python train.py --n_layer=11 --d_model=128 --n_head=4 --n_kv_head=4 --head_dim=32 --d_mlp=512 --vocab_size=8063 --activation="gelu" --norm="layernorm" --norm_place="pre" --norm_eps=1e-06 --positions="rope" --rope_base=10000.0 --rope_fraction=1.0 --qk_norm=false --attn_scale=0.177 --bias="all" --tie_embeddings=false --parallel_block=true --init="uniform" --init_std_qkv=0.0437 --init_std_o=0.0437 --init_std_up=0.0437 --init_std_down=0.0 --optimizer="soap_variant" --lr=0.00443 --beta1=0.95 --beta2=0.99 --weight_decay=0.0 --lr_head=0.00722 --warmup_steps=200 --schedule="cos" --final_lr_fraction=0.03 --batch_tokens=16384 --seq_len=256 --doc_mask=true --train_tokens=124700000 --steps=7612 --dataset="wikipedia_en"
Each number is 500 + 50 x the weight over its row's rms, rounded and kept within 0 to 999. Layers, rows and columns count from 0. Numbers have three digits each. The size before them is the row's rms in percent of the matrix's.

# layer 6 attention value, 128x128, rms 0.197, rows 36-95, columns 64-127
085:518570509474497497533517528571452568536541421515582623458564476383511404453487488415493562476487413449482585599483472436470469462511467511518539522492481619473489466473471424462495487576537499
094:455512466520454615509502440499356530515489410446503550515494491433442568514480498406601539585404431540511464510455518469491558489545552572532505551478537568572469473436526429511632438477524520
100:472457442517462485430478574561509597473471453523533537470524550371525568515516547508555437515482420450582479502472436492488475462527468464491464495422555519540465532578535461562503398508456435
080:522533498501432496497514597555493472461531399515555528559457574595457524483572464465573476465534591503479489532435562529498454542460498470619479411519526542417495487557465432502416594488474489
083:418540473553425547500466511513567644552536424509484516451623556482523505457524577504434464482508516459489536480486559581561445496520526458573442546524549590458497519474466520543399516501356482
092:497518476590500404546566538430468493486476445478539496483501411464427514489563489501498488499463482531416469512504548460429485584445546587652527390583469534567494483555539520501520524399445511
090:484535554516537435479487494490506494489526546553494497516532556412473467458459586488447559454514520572558456567581515469403545533505472375489542603494507408462537480497501469510511522447460485
087:470436441482413566560510476509504504451446514552411509469531469458482491532462474475454566525566571478580548470628494602536422503464516493547391459528471514530474461514489585492580455591442555
095:645557436512461566459554493556567527452542388356508541496551515574534556457464499454528460536526506453543539530491495467436486502563494547494479520540474562521480488415522460506506432541378488
087:595470442447507518578468493606482564528489472540500504518403531508445554493537610480491402485457461474439497463491515492501515446421511477471507478422543602536460496517492542456542488522470533
086:493475447576448527548519490443488482622581532500611552496538465454397517515527409371550585551417434476527512483524456396488563474519443569473481604470556539514500537474612518580571455507574523
094:541487454491480565547525516538513509492456489445474537516509464460493519480525557463382504366555637583473468553492503519540448483462509444512502587496481472426534458426470512541472553495506466
085:437570503524417511470457491493393505465484499455501563484408507469486574528518502455503531426452432389535551454425464504533411518497469451493508459505557490523481471511484513545493597540473537
093:493445492491506514477509380611614519434605511498486508465457471586515364467514542491427539520566509463514498550567405513546513561569521446473454493449448487526416494459512446521502539547476515
097:504591571513552425516474618535484514562542577489569445448468555420519433410488461458448586458521471518414547507490465457520459505530542507475384458467490563468527519526473523539507517485447494
087:438450566572496590545512363492489448450463577450467510540606536516436504483488480543440515448464460469455498586435535540462505461530440534442589501545554444477546485473506492494523511431609509
089:481476425468503511530436523469522517433463475484445470466435585597566409471441519475476433479555527481548502538516526544595504538468536449448620536456405464483546536442459508487477479517467450
081:455556515490566385409450473481568567489532522486405487461491423505613478563478454507613441583488522473507488419497474507460469473494570462571447471512450507400487508503480535420515561456495577
093:451487453474462534484515441592447541518435486419477519437515553468559500517505479523418462468582470436594551557468421549531514464458540433442456420538511457552416491500476569532550472517500493
092:509425462527593537485415504533506427499541499482507488442439500563500536585534452456532446445536528399546501477441535466449375443471518552502539414545521497542473462560476546512545512516438474
079:474505540415431495495406390568533576507399518541510492525434484512499505473459561434480458493628523537501410479515417535597519525503508431467534521432463581467500523450508512523451474563476445
086:615511410496493522490457487528619541488454532480513488545482448491465503518450481486499524511549490479499504446508484574523547576466447447511499427378457521495485463475466457454557540530412520
096:546469606485548474539556484487521489516462507543448536527486496506483512477509605480395518444570550578445460501499597453573563552517474486449538553507442470534545413369540479582407584419456480
084:468476375477514463477450482478463535523452623525512582475412500364544560539497488516445439565488519509480452501494496428471504474485495523497572548500572545453469473430495555506634522488604517
090:498547490440457527526521563513548559478520474536502491486539468452479565393498477476437487387500450531491486524493615554488548565549478585525468491497449489530533575511496483593581521496619435
090:460554492513488560552475537566482481568486454419549467545501420482552546540477495464544547393468511526498453505494483529596482410461462572572343516485650518449501554525458574526533439494467441
094:500543503491521458521546593514521508532465516551567419513483520491523524427445488494511593598437460523511490463604457364543528510470504491423476521550475573611499548485547479501513502523598534
089:589523460554541439472362495527599484486495485484447425490421483597520484541440497499539524410555543467518518467494442575498532397430535468491363487486507495453571505531474479471455473486528438
098:444448540450451566482536392494455467537442569472469524466491502507478428484423536523517512467577438505511447552556474497516494474538596591479548527532526488514454471526485492481430526512584517
092:490464440479513544462544567539355533490446501538504434506470536446463589464470566510454587536533507528559467493539468444548486494449517553474482463443536495457540521468435540545541539479501507
092:551487453434529560468479610529477504543376434501514484577613511555467452504516616481453530528548523571603537535517514440448553546457589511598552505474435473528466467445503532515440574447413448
098:493480501584519482475553510500444492599528447534451570438509482472482468502500474443581498579551556595467433412491553605497479606526506541462402537466512403477560548440518456485499503484464448
098:530536553584509435408456437520592342512499546450558544478569448492492481543480437494449458514507580451484410564497386472503486462479546456488533521531503521540505451587523498488558500595537479
084:519491440505501542536473471566480551593462515518479536576467376438520545549534523493549531439564508429621447513488477513467514521438418554457528528448560520521436461497481478563555489492492512
098:457448500511417539498524454426497423477464478566439506468461492443501504483455468504495554550519520490519450463548552412551585476531533532461553561499513415497457543537549622446557508555471484
095:400555555417474474497441445450600504411514526459467578418541471452496474527486466547501530500535547431547458577433479581512483527473548486445422563551421475433482510510532435475556524522499592
106:464543387571470488513515660496382469529520551499595514592531582504465468518575504523419575541552465473500482552523487493444473554481472545569450420515517445590497525532562480513480510417483429
098:478464487479453570517500594402418526505561463453416539594524483538501514581486470515514419498413524543431512414646492577515439543505519552524360557581539528418503536515477551431538504480516498
102:529485502531653549567545561468540433521508582508592503359494594465479523509525497521554587596455466520521522440435483420506475449506413462523441438535495512520463484559530494504476539406474451
098:432530507490513471502493451520518473542454476545518388504497485424450503582516475485545556570526455501530422531480541448452549492471570430463539390521478484523497562535420473477575486627513501
087:461553481513512470491500429465474522444444478434586546547534532533535443517478466505465479591534507600563527589543526415448478512460628488534530442522606540479514588567608523471479452531459543
094:454519515615566562431446497467560451509444475594538449595526444458461508490385529549499469492515536526466492541445544444550541558428539390380618574534460506593513510437544458505504560606538440
089:564549492452422515541456558431497551438480522475457432498518522517562535638460543516569544501534501501423552543551477518515489418498463520528507576412427499503475436538534491484452489487519475
088:572517410476431500438560470494514505532408525530447586516431478512482593440564515515468482501470463533486461621444536497502508539494474410575514533537522566563487466573541473533441581483512475
104:552513550575516546495457579505435568580484510545477518455484533484512402448530576499431483467459562421479589476573492488566467500583487526603350509477479463516543534548499460546492490435464459
090:421598452571489461531423545524573575470482472480627519512453489574477520519430541431393567488477436479538398573511466491474567477486440433497474495545457581500491492507498459582494491505505403
094:501436481467488540570616442483394575544566466520491505530406442645437489467511529571424422461469516510455541386479482485470389480545519595511520576597473483467592524465535527486508538474491467
095:589397491481435545514579446503414501650419440447426480472494530529487512498514420549565384365466532456476535515484505554521529449479507533468403506445483443494502492488499435479504493493414448
108:523571436564381510417413419564644520537468494469551409499486419498562550446467518494453474503515515440551394508500508445468463492512484419563506538519541548483503456497462489490478476532478601
092:455426513614434593528474580489542436525534510510499519608568553512487545516447625438479486460457427520492474542567525505485517478467513341454485442469493581495546512501445488505495459487552581
089:569488549453546423577501497475466541536374519442500566444507485534499451562528491516526518454448458506465565470560527474448494498494523508483499544449464538404528414490569448446455460491464558
096:441493539566490509533524424464531505611526461470499529543447493552521478437476581596502392480456495521447430501557478499576500490534511452527513528532647563530515590493413545453495490523446516
080:485478538571421482544486545548512553509448467478495509381396448545495547469407548503474475439450533522478485527512551440431433520600506517419513471610508471484602496476503543540502394432399512
088:460540448534494553514427505458477503486551508485597637551594543566476489501528516416523493569449498483500517543460520521527486497534459518526431504463481482574531407437547440442473381519576506
107:448534444554482416454425456545572481439557425492538492561520478491498513480464466452455495440502539489494381556420451557528541540611447442493528525529538580548570491587461528486488534588631464
097:516452542530461479497475416509571460471561457525509497503487407575457552485492485605527472543520576466432509486505504507592559540575490522495526550535431472607561540493450548523479514535544499
092:455487532554575547419395464429547418450501499415576478533548443542571511493454507470447523528517455521507358548530493499492467549444420494518524501523475497517491499529391521425497616510540485
102:396532465594515440463449492541560517501473489498496492561561493494464514428503525397474470452578460473498377539459466499541535511576461545414533417522547473532489470501480457598469584572532582
094:554451577465534529503515449561540512459467617499451488511436520562520419546558445452532476569358487483507458472554478468470473460484514503524510537536473475533421454470523444575507517543483539
089:512499458539458475568487451463542525585512458513532534522496483482509471395614552468408513395456445532477561377535559499582415485523506464475386462427493492518490576495601576587468521494526461
# layer 6 attention output (transposed), 128x128, rms 0.187, rows 36-95, columns 64-127
085:517430519485631406499541535453499477428567486458518426452297501489419492518501520490457516523526543508542509506421520541545516546450583485426481549538517573573574527634548447578486458477489491
097:486482448418544484463456497363456470524581554483613479463491506548426383626523484564493481482527481370479549462539501557446474520466509472513482458493490492425451561543502517536525493507440508
094:507487575471546529547538452439473456561533505551544472459551497602422450461521427466504438498533522581445536484451541503424506481385511531577472427550478467508515511438458570485497574465494501
088:492392458494527509431560552574420577511476509555503536527548504460572528572487492491411472523376481556518551538476537494524503515553605550535443631516503588462471514534483456449555485527552461
074:436511506494540428549465461451445419413547534473543486514498517501470529494395515489578516522511473541513585543391535510618492486488467601481514488392493403472555435598468477594495466509589461
084:488464538487493561500460458501507560563486461599535550512499496559531512568506482469473590503515530430475502512460463438590533461536529530425502568415531544521530607464498488462458480645499542
079:491483514509491470522610573470372543525588436485453570579451430521625537457518513391475563487544547524575507452552400415464464555528548546499513448471548552475521510427535482436453486513571499
078:559533512545558498563434483487505477513554475401461577512498475492517407517476513601529562511489475483450469471463494553519581422498392550549448489608514474497523535446524436533471476575468455
098:515418533473543560540447548458481540487599503559506528424518516498520463518433449505515509479464465421512489479487497541589516453487499596528536528517451519445502376576496480490487405486578458
091:543595467509432496422518532521468497512428519491472468430520448480529478594476516569438430520590596434650557443452556605495523535416456521531523594541456473513537530487524468542543429527597459
085:453505623513476564551541455498481433457492540493465517480524465500492423496500506411393481537445489395531551438486503554531487454511594418472480373466464475554468576596464541533446547488457596
090:528543483565482406495450451532475556574558527541474418543473495564539596413414513566452598561446489468585550471500582452497513482548407456561495435442611487463495422514457487430472457475560510
086:578418490511567503530506485444483503618506428473484495466598570551490442538479508480582536484448497477515591533558458442564540508439491470605459464522510425578517612506586544490455504472463493
101:603544502522529525611500547458520534492441563554454541514490458558562466382512447484550433456543526510538575515455489440508401519454538504592515475504507472404465436547499449513450504473479402
084:480497454432441471462486473481588450415476431608504605539480443509420538469567437531445435485565505468575511484543422515538548549449478489420498489506476393510555548524548458404431428526524515
079:600430491389555426501526552477485477497430436532519409592464546476547455485614513503465593502471514509503482491535540479504447480435541453455625477517545437526526445560496515649537419518482539
087:546485536471469508467452532577476570513603536458493580537492494488508623451493587519474588526457533493492540458535430538477513521522495531432482490607512533576523302507567514517493488527548395
081:491451475491476523545466478567507399553488536447561495485483610511569577443462554435463480578513445525462607517491497399491532459512499527492483536532471594507466581478494481458473411529522485
086:494457599503433506542394504528534445533550533508539536527537572522467385442464483469423530512638485466470498412498477547566452399496468524556523501519554560451524557476601508451596435549339466
098:569532513491498598468518435457557490491394465490530567507497512521563410456482407620579467531478472571540521526489487482585447478572540503513421484557509516540499489458541515546597519468545488
072:529508528502507406374443579486505521445505568533435565501506523547535597469553479504546499548515586534563500535435516478460405465472433570492514440515457474422524481559430471505513545438489403
082:501440554500407520569452479479383460530484506570500529533582630518546553541440432530485427497544636552506521438557463543453526548561501583521419553608494514523520550562486498536465500456597534
085:506540515465493477433547555527476564416604534463493403455520482503568574526488475441485489544533511468501443553538436408479469464566473491482568530489489490481512479478499523490551435466629447
084:532476616507521476561524454551428404532502524546477437502455501487469573512472528483529586485468544474399555445483341523522532588486433499534503503520529552513495586476406507422473482492481542
086:561544543510447513430508434537402536473518432555481531518550412487455444466451565482555550471466428484561524558474549522466494437443473436448576521473529517504492435517544425445504418505481657
086:521470492513461461444487467447513454540478513538537499491618528557511435497510458472489535543503509406508509564480578560468525457524534435522457517421461537482525446431439452482453386547530525
080:476582566424513424501485547538498497456584485423441529438471433472474441536540547430492507568526476458494478525504526530510572536445466504463526429524545404449459495586613547402468581363476466
089:463530487513501549437515487477463477466449441519570537441576510384476556536494601485493476514536602553486465463548470472498477507557571462450534505504504539485422382492435548480536524399518513
095:475429436540506491571456574408503523528482464384550476534459602592455603428499492519486509432527501536545534509594409459513479573535511460560459517491522596490582476460435540529652459471486525
089:451544518465443516487456586504457458509490403529522494470614491455522491565498519538487407492475565443492483500535513576350508555463460472467456499547512470455468629442578539497544464430433569
082:553423475524529513519470500466465526514623482454498403527437548458508561555582449429580500514418572503477521511504548606474476506422459505459498509479520535519507459592519537545518460581581456
083:456504573396498518553418467547444410551524521543533389528477474449463452509458554549514509535483571520513564444579520474481542434430496490576606493527569571445529617456434601497438487523456483
085:550533361500478515570631558545559487481478493543489576455462616518553502516517543442510555497448484558465413444428568451507443527540515467428470479502467477505465346550424529594506529422498451
079:529439518464530483414492562458638469441472462577594513563538534503560476488499554532568439466523466524481538557595402517547503484472504560436399547510512560473531553466541577484458509479590519
093:482552493514472492492457533514536539506501463574480545484455474501469513355495526550439461495521489440440451428515434550466587419428481538581444422564557553483561517502471523536579516523475479
084:460483451565492507518511536543438483485530516498503607531569418445478561453470462466560514521419510558437499434511452542471531529481492519603513509401449573564474588559493520501477398543457526
091:453534593571484523439527577525472512503446454373451483498436456533481419525596538449505454580442496516519494523530476467445525567515513465536528426458547513522419612489573469467491564504577582
086:544492497454575513537505474406489392522478571496552491536533497462436377510526489486528550428527574475485426520480548660433480477429524448592606409492502442452486506536443448523471480461504542
095:438579516530508540446582391543509489555403557587453476546488563471490433535509481428425597497428409495536547556525412601459491568462526477513506490463525537534387573497507462479552485493419572
095:518497372522520566489611576501412425482605464523477594546453519462449453566515533496435493481466554481457520553458496463517510471579441462448410508462530514545601631524538579445441473557473484
082:566511473582602531532495518473447471521492577420462488480516427547506453550540468470625423423486495494481507442478489530649452422533440481520478505488500460498489633428449455513532597549436520
080:481400497429483415423533531494525509463455568461470577462407522500449466483588602526501521460489465496474510612471501529464564507572507500437511481506519467579522520525600504455583533618511427
084:447464487545536438566477480443471577573542520573538524408444425484394536505555437499405503507515531569562553542520551431498434573429528508463501406484497463474422411535560486534501472420577499
081:456565602558529517457503471500590540514573562411564449445440482547499474523464483513523395455484496521494467528526436500469461577479442436407472514537544408514577417487531414618563509532446496
089:492512536437499551506417594567468490455597494497488499425481462476523412460578442493533436600548477548556589539525446441477481407444578410451556482486528538581386549482520545475474523390518517
079:459504488566408498475381474444472518525577566539383503477565508473528478530539464517503469514478402519461537490431588441543471519558573381598457546550586511471501431475538488477498466567481539
093:529532523494607406482425537514528436461482521488543573536501482445550562463530433568533476507441455443517381511472541580493400520484424451417566509483497466471450475556448489457518457536522515
090:524538523465428455443459430520447615376554507492563454502510406508511498456421576616481575492464473606449479494534585513497474560510546485531465514465541512537508474513448496508496459484558344
093:548441472437501508522489498501466501537438474580464607472438569497632591487458574542546473542550492492443456424502525526483460482488476587472484559519460440479490412492451474474523498604599558
082:508612514421574492560498442336528471517532502491406486406501567486464570392517549472563537515570464500529484521525541454555547495540526537484525516548488510564440481531559488490510475438520559
083:404492524544591563485450553424543556530526432433580428509496472504549572586490519452484556426478518445482442564422488498541486430496562515518522388542533494546473449595524463516492543467451389
089:566533560397364503462463527459487477483561522462448607419444432512552559537537559455595528392511524457504476470520540510443527491576487504618505446497436422460474441383394454484490508487540494
076:565587441485486455501447525518459560435557501525418468605496523583614519471427516503434485446534522545503507441514484519529518558509452491499567483514505474461464557595519393434509561623535527
087:460467532516465503481544474548534380508512591470463551450473519611457720619474493521533377468495512580422469453508487522446532530500518440501576522461523485447500499467454516557561547559594541
089:527561513521533551429482485510421526510497461513431602499463518475474509599527515578613519593480518520597545507530521467452437457481470570372441515509517524509453355485446520389483569483513471
086:506556576498506496473531539595519492495428457529445515539511533375522512428533519566404430587470428537574569580459539497505544460518433398486577504490454458412577457494422513546496469502539468
090:546513406486416539403495642453509483562469406596536476520502557554453545565516533433470568533451504491521495486567493549502532465549557473446540539464500571545503512490528475465561440578408527
092:472550471583458398452576573489490465524574536478453562572494590600539614476463489470573525616475396515530564486562505426501471445528487534438443570531588459561540442494488506497490512472558503
085:511470515603540489512456475508518535515508531511533410444541579499552426518414505493485560509555505551549403483560498522529510514496502496491531485493545621473520490679434485573458467460488537
078:448462562437482484519463555521498562451531448537417472447537481541431387450493500505559493585458466532519525621525475555513441437464523478492585493483543504479530519449509471610499511502487464
# layer 6 attention query, 128x128, rms 0.158, rows 64-110, columns 64-127
088:472456482555520461504400480397498475541506404505483494607354557473470526420531399416525503508487568533547442377527424440462490482544475442522476569525538504463559491514483565434388492514568451
084:505495327546549521526541523484481540481573465467485542454568370528484526585494456488430563513496523565428477528539502483475568582474465398421437507438562432524520532476571572492515470483552513
097:547461580508501448455510442553491477462469540495473378421504555465448575473493502502553572428559524472526492464447512499590440477457462588516589462483523542550501465464401516562489595536434455
107:493535499456564569463519517508562495504406576497617468478564474598545569579524576557482477425608574497567431472512473565521539427488494557578595475410478553506456414462458441511556471503431487
108:482470451630494444492604465508476427506549500472441551438427499479515473517506499475495509540432399517466605482464545471461443503498499464404382487484588474568522560546566507552442461511514483
120:565541570486549555517479536510432455537438507441576481455606474514503490516543502559564468430502532472453507441447502567485445394485465549594634464499449524422477564463446514475498496504537471
116:432444447528539463527543553463519517529522512581524631570507537492498526546485510423462486597517547587486550503563495451531542497485503462430419570511521491560461464561534557439536516447528520
105:441491560480563494494535393577613512503516483518468523485538480399523552490526521529491544492626494438489422435512502609457454499415541544438546472557556631536473565552508519523450543582515473
099:462533465481506575432572426522484437583468495573391566372529449409599447567493490491536548608546429446458518508445571489487612447489466527557455506577559432497507596491472461494496528520604509
089:445544461468522544523497583514613550506525489442552489498516550527462612520567538561494468475466497516449466462560528413505422434619481453410484546400479474507512379538477464578536505571513464
110:485570503426443558454591679501461453457467512521448622567509507553533525471585550512485487475422492475476496407441550411577437519569517439532504490447443560538444558471491489513540450477524500
112:594441553455477508469521471514401521410458577525431541588495592477536531407491497470494513492446533519552563574408446433494510482475512540509561500515465534535503508470487532411462446488436529
111:485471520527388500534509544509561563490494596519518504486464518423434534407478509506437434402468399526533458609473399482533545542419504432491566441564510524541484566538507557492523529469480476
100:552530596425456493525592499461417517565536504549446464474575428530469449421423496463480544472559521426443492436452490569476417549492624557586505438496525524456478485436495489503555542443609460
120:592572479481403587532530420539566558543472533537479545528485405430444506514495578467568523541563508512476509426478471424511499582503564557452509388550501476537496374507540491565476596539472444
104:530519518469486515570423486437509418506494516454452423474543483466481495490449490439537567404614462433571446458481535526465478454491484452557586430428399490511467461478484523429424491452387489
111:512395592463454476480501506545483507436512551445487395504535555494486636395551445560537644390457532468508516431431511470498460476432501537445528527527549543567517513486525559443436464521452433
093:508535460529583515471366439412552496510522497510572503502445464490520393523478459467460475583557486455507436558595450414436551522610538518600498445462488492451507459514495465511457479433511545
091:516513468560507520546580497504506515464564510518422581514437484450477469529486523485522556455477480557428496532526453440420485514551461438416436532471537481670550538521571493470532488540556481
105:473572483478596547550497464480582495578522425516465565451475501485437424545544525441489489640587427488469403513477469470558552487600488525521545542455506476462499404543498441561566475519624575
101:402475477544458486433478555471485554433536474493610403494507500620516485509488454517492483520423471576470478540602505428457593596463438480552516493467574513507421472504462549464523504465395582
107:631522567511547510460444359543463476507467515485477499502407446416483460501474554541536513451531528452523547485435569549421389497494488511534607386562538453503546600520480489567434519491548412
106:455544427471514477561407546524555550496519487498583483528555488541521558428514478508465457463544557458501351531525430438525493463530457485517479546481458556497411383461468471498526491549455535
086:497436535542485477461497522558478643463556460508482448555440526541473513487494440450443525471482504515568413495519403442534481462504563498445410511484553471589474487526636513329523522499611459
125:522587475539377469409521485493500481545440500592531588563480412473401454550535532500509483442485499428490493508453533544516503516505591488464505376555485487499459566469493484478579542490477390
099:515520554512446505448520498462472454515564541541531490409405459480571544519405466502585581513458554435453546478400564533507510531394556582610569500475447462488492542524421481582451497489476539
115:453468567521527456525417428433396556490518542500459562434512499437411462445489486541471458503510532381480436513508529562475495554500525446611525474442534538479452492523508487527466518501633544
104:477557632553551504471531480471531462506453512596554477532541552505499548520512429515489606454518520524473436644464548503418481460519497499519523471517424431534567512500426534374505575470479464
108:497512529564438486471601555529461572426524484463468508515529459449467462477504506517452472450454466470467520541415559440524561393503606519482409554552509554647521541508479526474487505505545580
108:481504462505518575567556538480495458520607527493626456521489512559485540525426491404521470380490554561436467514580416467477450488504487469430445491550427481518514379552471525546408557522494507
110:463461480494531551512409448463456511518539543562469460475428447587403572473487511483510478385457550434531558408486492574512467503435516558407487543445510465510495434567559446447502595424518551
115:518447474389478460583478544469500489472453485515467530445464433487494461515572486534571492518575503521434483380492558520502474443476380452562486424437524596434480544495463516570459486493499460
054:456460456445562536533400464525469551511538519512432595487512526562561590427585513439617460504446473478479537524497468513463533587571540543516554538505557576520515448509471424524578425424499511
074:432487524485471451528547535513482528509475517468572375453532446454440579519445539536466473528570558504439435456472558524495510503443537446519484462509575556465418452458529507420496600485507446
076:570527487466594490409507556480462450527571419541485554513441544470403429555488448516465523517558452483494405529500396543545539551461433551470493507461482437526572453437497485570509418543396560
079:578521554493563447468466515504486617607500466476500509630465580493532446461491460477584437539503430551434568597538462515452444474530457548498531567409419475470551502561552563360524463577613550
084:562487501480459593549483432504509526509455525484544580516418541498498471537414517546574541499501488534453524452484592583468523493535577398487469444565480475455476460456542472605588495498529555
078:469480494514497503475533483473542554406537489505540454487459515455502530495487462519492573515501424471511511496538621467413469500454426500459519454567407501510485531517489447548536456493458558
093:562386479472573582450496459465462492508590583451414554551498453545430485501516509570501533407556513446502475424476496463538468468451500547512615517534500479501449310431572433481553468452427527
074:468547500496536559469610478487519472425511526493369475459437453430449485501520500522424405414480432431565424549473563447493551434456435553472625491551409466516544487423560476528435482484438565
101:523573483505476442497438500473478496551552464436428440486585612493498553489439473460556536490531512486509532593527441460483439508554430578557328473458573518517503460509463454595429530558554523
101:507581524549432529598463490502480437527507400436397522512475431465570530557538535505542537488530550562513469498495527577425421548442494482489583509549602600564555517511524423493521546541473498
097:547470582476523537399524502565546429451602498595563507507399485540368534494466518552505513481438560483590501464554601382473443459480518495512575456515499453489564482422525487578534462529603454
107:395482505475422447434521552577597526405506442477609562474472552448515446550476522553445462495532560487565508478538522490584481516555504542498525472646495548518477546532440520577541623499468389
090:530465520432518558512553574483569509497529454488422522553448570503449465558522464494560458458571487537572528513508417591641480526506470450454523551504366492488538475606471598420583520549548467
095:535527548417491500480513492580431476440503547523448526412484450522422535485410512478415560430492528467426487509542533470448602489444617490493530508465508549494496529538549548486545550491507561
093:517518540533538525454522478492564522502535485438483482425533438439419473486544493527467413448559454485425562543556480569583492499550510410583510498500467516555475433435548434524476513432503433
# layer 6 attention key, 128x128, rms 0.157, rows 64-110, columns 64-127
088:487554509560535540472537498498558473525531453481430474470569435467484479535468608501433411644560512519425450567552488572565513451493532487546493472460552471435478466443431447531565523441554626
090:521533431480531456392443525532515539418455512532575471577498542462509529560488463401561520498452497519529545431524468425420544533386461463520534535552438471379481540478425482471438464436528436
084:485426533458393485523521594424431555568463508488422501546467491547524563480500556578599539459476521460485486496509471528521487571554526482524511512458536480490478499538544470481503472528302514
099:549477531448488441588560471464483486469545431527512396516461525463504513543476479681511540497622527565485512540507452598531438545482498584471503519453490472504551556503473533602471489509588543
091:478553473472435557422472572515539546507459535526490505511517491568518453579569435432517600517448485509426525500572472314484528461463527450487482473588479546604493410453541482479530571492437426
075:526554479548577498570576462541435450489486539553542589548493514396544486450525517591540514427638471466456456466503536480420485544480518469493454488444433499457458440505515566595512506494525516
140:517529503490450429587518432518483606506504482478492440570455432456496578474403533544559442502486508433449554439473537501503430473511488590574561580517494525372469565532443491564454521494475577
106:464507509492460497529436482459478450453525438523506406519384526599457459522546447507425510525461510496567541488515482465452566473605555531490528456494551449571562513535582520591457487544438457
083:402439560572465502517481569481473505506494417446488446561394510546505477515533504459455566442535464514515526547538471600462611533509538441475549535430551490586496524446619497441433506560462451
077:493580436466576491459553413466447582458528485508531554497613493403548479514435516519536457548469526461506493452513552525529474471401524487524520506497370488392478491523383526518468523421508534
109:493474560406503477511563488495489459519426464472474523495507559451483626546529541494540578530474419477492480404460557505517488486531392461468428489545547517468524463358527532514466557540472511
109:557507499546423373514489429524501510557512487478623548541465466618540535495534395426523466453448484479521472525466649424517493506590448472509494470576530511427554523494547504511545519597468471
103:554393498422557564460517493607528541394439480457575468507502484467488528418501526543536579463534498481495506506541555455462491544499487481503533510505553460582435486451547495450528513450409480
115:452486551543498584550521507529486502487644450525534443421425501475480448544501443497443493396475413542435497488464512441406525435490482555493510490558528450552475440476532413542492459477471504
112:465496556516448528460500557508555522475496439514498537563420530544482522500548438486491513449422548479477505459551505444438497432548457493470461444483472499584494473390512454599522519454640466
116:469583494435489494549604487513538498450454568413481540494461464600443555466562494405457450499535521553505558606530460504540496480553459492499474513524558447542506526498506480582555473536492549
094:548450519498432428535488484471444513520417478538446636464505504635499460489532491505494557470481438485606498471454608462532583509571531552464498463465473479447435481522492531487527470604412494
085:526561541494567556502508473491520490529568481521552435419526541456497468461444338452457481500506585477447434519451491528414448448452531487545576528413467508493564484571504484556518546427541510
101:432469398478492516515471529553499526490467527500486545503471524479482487580563509387485501493415457551479575446559469482526564559451439490522496369519529475450508445501471514392541460480534519
112:410514442536606520446459506562593488483556430476506389472544478451467484546459511474507391522509517563447533634488494525497552486454483417519551443437543520483453524554494487477542428452467503
124:552533568487496512539500404456511573520499498593449417463579516455537464445483513547508468507561559407554441529465456531502412379521546458470517563479493546512517494537443598539509454495571497
129:473533519537494520452459523572530456448509525520502523530450452515534504546615454405446466472489477636421515501541461417500622498516454489447416481516529519573492391465639446475517517491456401
089:513490465479542413495481432456463530449528446502532498489542483406499496458418489582558441551470515473546400482489558622489408494451566502552539510467505502460505524585401526537470465505579476
093:517483495448483480471483552538456495511469497578534510469517536486472488535535574582522559445482411406505437499541583525573539536456588537507493595523390434389456541534477522509558452548475494
135:556397579449401511613524577496538570420469504516409497517449590569504545450549540534563591412485495644461469432513426418472570540575465580447502556563537480589513400455504478516504541478497524
124:442537430544517509545478431542506409497558493490415478489450552465424467542593547445449471454474519462458581418485382463511512512472524505461542436542632552541564480485605488563520500513517519
122:474505566483493514441434521581575449423519501496470451452421517457431445515478468568470483468442481549479505466547512436470539590453476542424600544510525436488485482488550424592479497420460486
103:520531545401437424505585465526434572482478467407517551572415486545540528468613511514634505452563497541520614524530509488471599543473612590555459522517475537488468513507498408562433503467456533
107:460393592561506578549555423487535553522469505465511553440515532573452476445519560494529497530527494504546459394449511551483542520424487577386429544514473518505577500470478617372463489502542440
106:546536427578554437538481488462525541593420502499482490529431459427516506533513410556499457533418557517512473476443491537423519411376526463503483511527485465485446528573398486546469597541569496
110:519480461510530564504469449511511481577449532433490490490512494425559558585483523503357522460525494460522474480518512482529493499474519512479433503564461567565524448599469527587583531533425600
116:504506499458520460542555523539507517479553489520510474414491513481424548469514469483399501591467451477532579520501537383473491594570397466604500598532416495500436508530580497571456516397497499
106:555411574537449486557497536497501514507523505574594566543558511527525554462551465537568570514489455587523561505442508418564491491576543489477482486533550487497492337512520501485543525516590373
080:410559507543448620506428456437466417515470417445527469438516378565398442495511410482490523412477441445547539535483500552478529430489467448520524498446502448583494429426420500480493544422576510
069:434543516522532440443482475480411424452445463526551427495441522478436443538490466444410426436483519480523541411509433506426459419564450482469398528437487549486487614493494575484510483443424538
078:545539565475448441523484508581572426494549571533507510517421550492498535433495588529612504549551504547553489548491548572675486498525434492650576491549504483512524420472432546459511435570544471
093:457519448416465563493466496484546490425489451429583430567539501450577468491524524533488525506471529566499520394589520564448539458445485572430535531549470499529509543443496525544545457526422587
065:473480410491497559468451535530488542474492506442470407536443466546372461532443610440490539469395532497545504506475455539446498503519501504436435470535481536562448590452524445514414485427362548
089:478507423582546454418511412496584457463479509498507574485524479423541443468510487483540476537510576588498536489469503564465545531539453518458484482444558508480483482480489470485501476440573527
066:453544396479545512435502512482485390397494578497467537457484487490404538553498517424434459418511491437520546496441471512396535519460491483443354503564472512498513647448486497456466504503455554
092:593465557455471467588559547533487610484480445558452492532611526600524547466463481518416425421462473538491472444462446530538512382462470540467512565481537456427451420456514436482527449413450411
093:514550467486520467500451451482473597519548553557493493442588573543544466442554610639523472586515478535530483483611484552526515486430465568524567521428526482481521530473527457478548487550444673
088:538538541452476492482544483399424460440441536461524536447519553388464401582539482459496434571516564404463501557531524472521585488529463455575501489511389528471469563500506560533464450553442538
097:569521497510546447505472523524535517536522420470446449438520557542505542550553535511555497461425509515474449458522550476448655517442578529560505478425434463456550501422480526445515438406542519
094:501554486510453412555534520449428415515552557524502537484482467447527514500456616556436517474449412519487551566422513547492507509457543455543551399440566465459557483448460504489450526483547494
089:426478551487440439489508530405460468476497478452490495433460532578545512542496393413549456552592565467428437411541522482473547543511484538441579567484459595534577451576488516391600485547527478
086:539523602547491427459486533558517498482632517516510495469405439474507524449455401486455447428461534475454477563532585563491464491554480451444386583555512531497587529552499524478483472415517545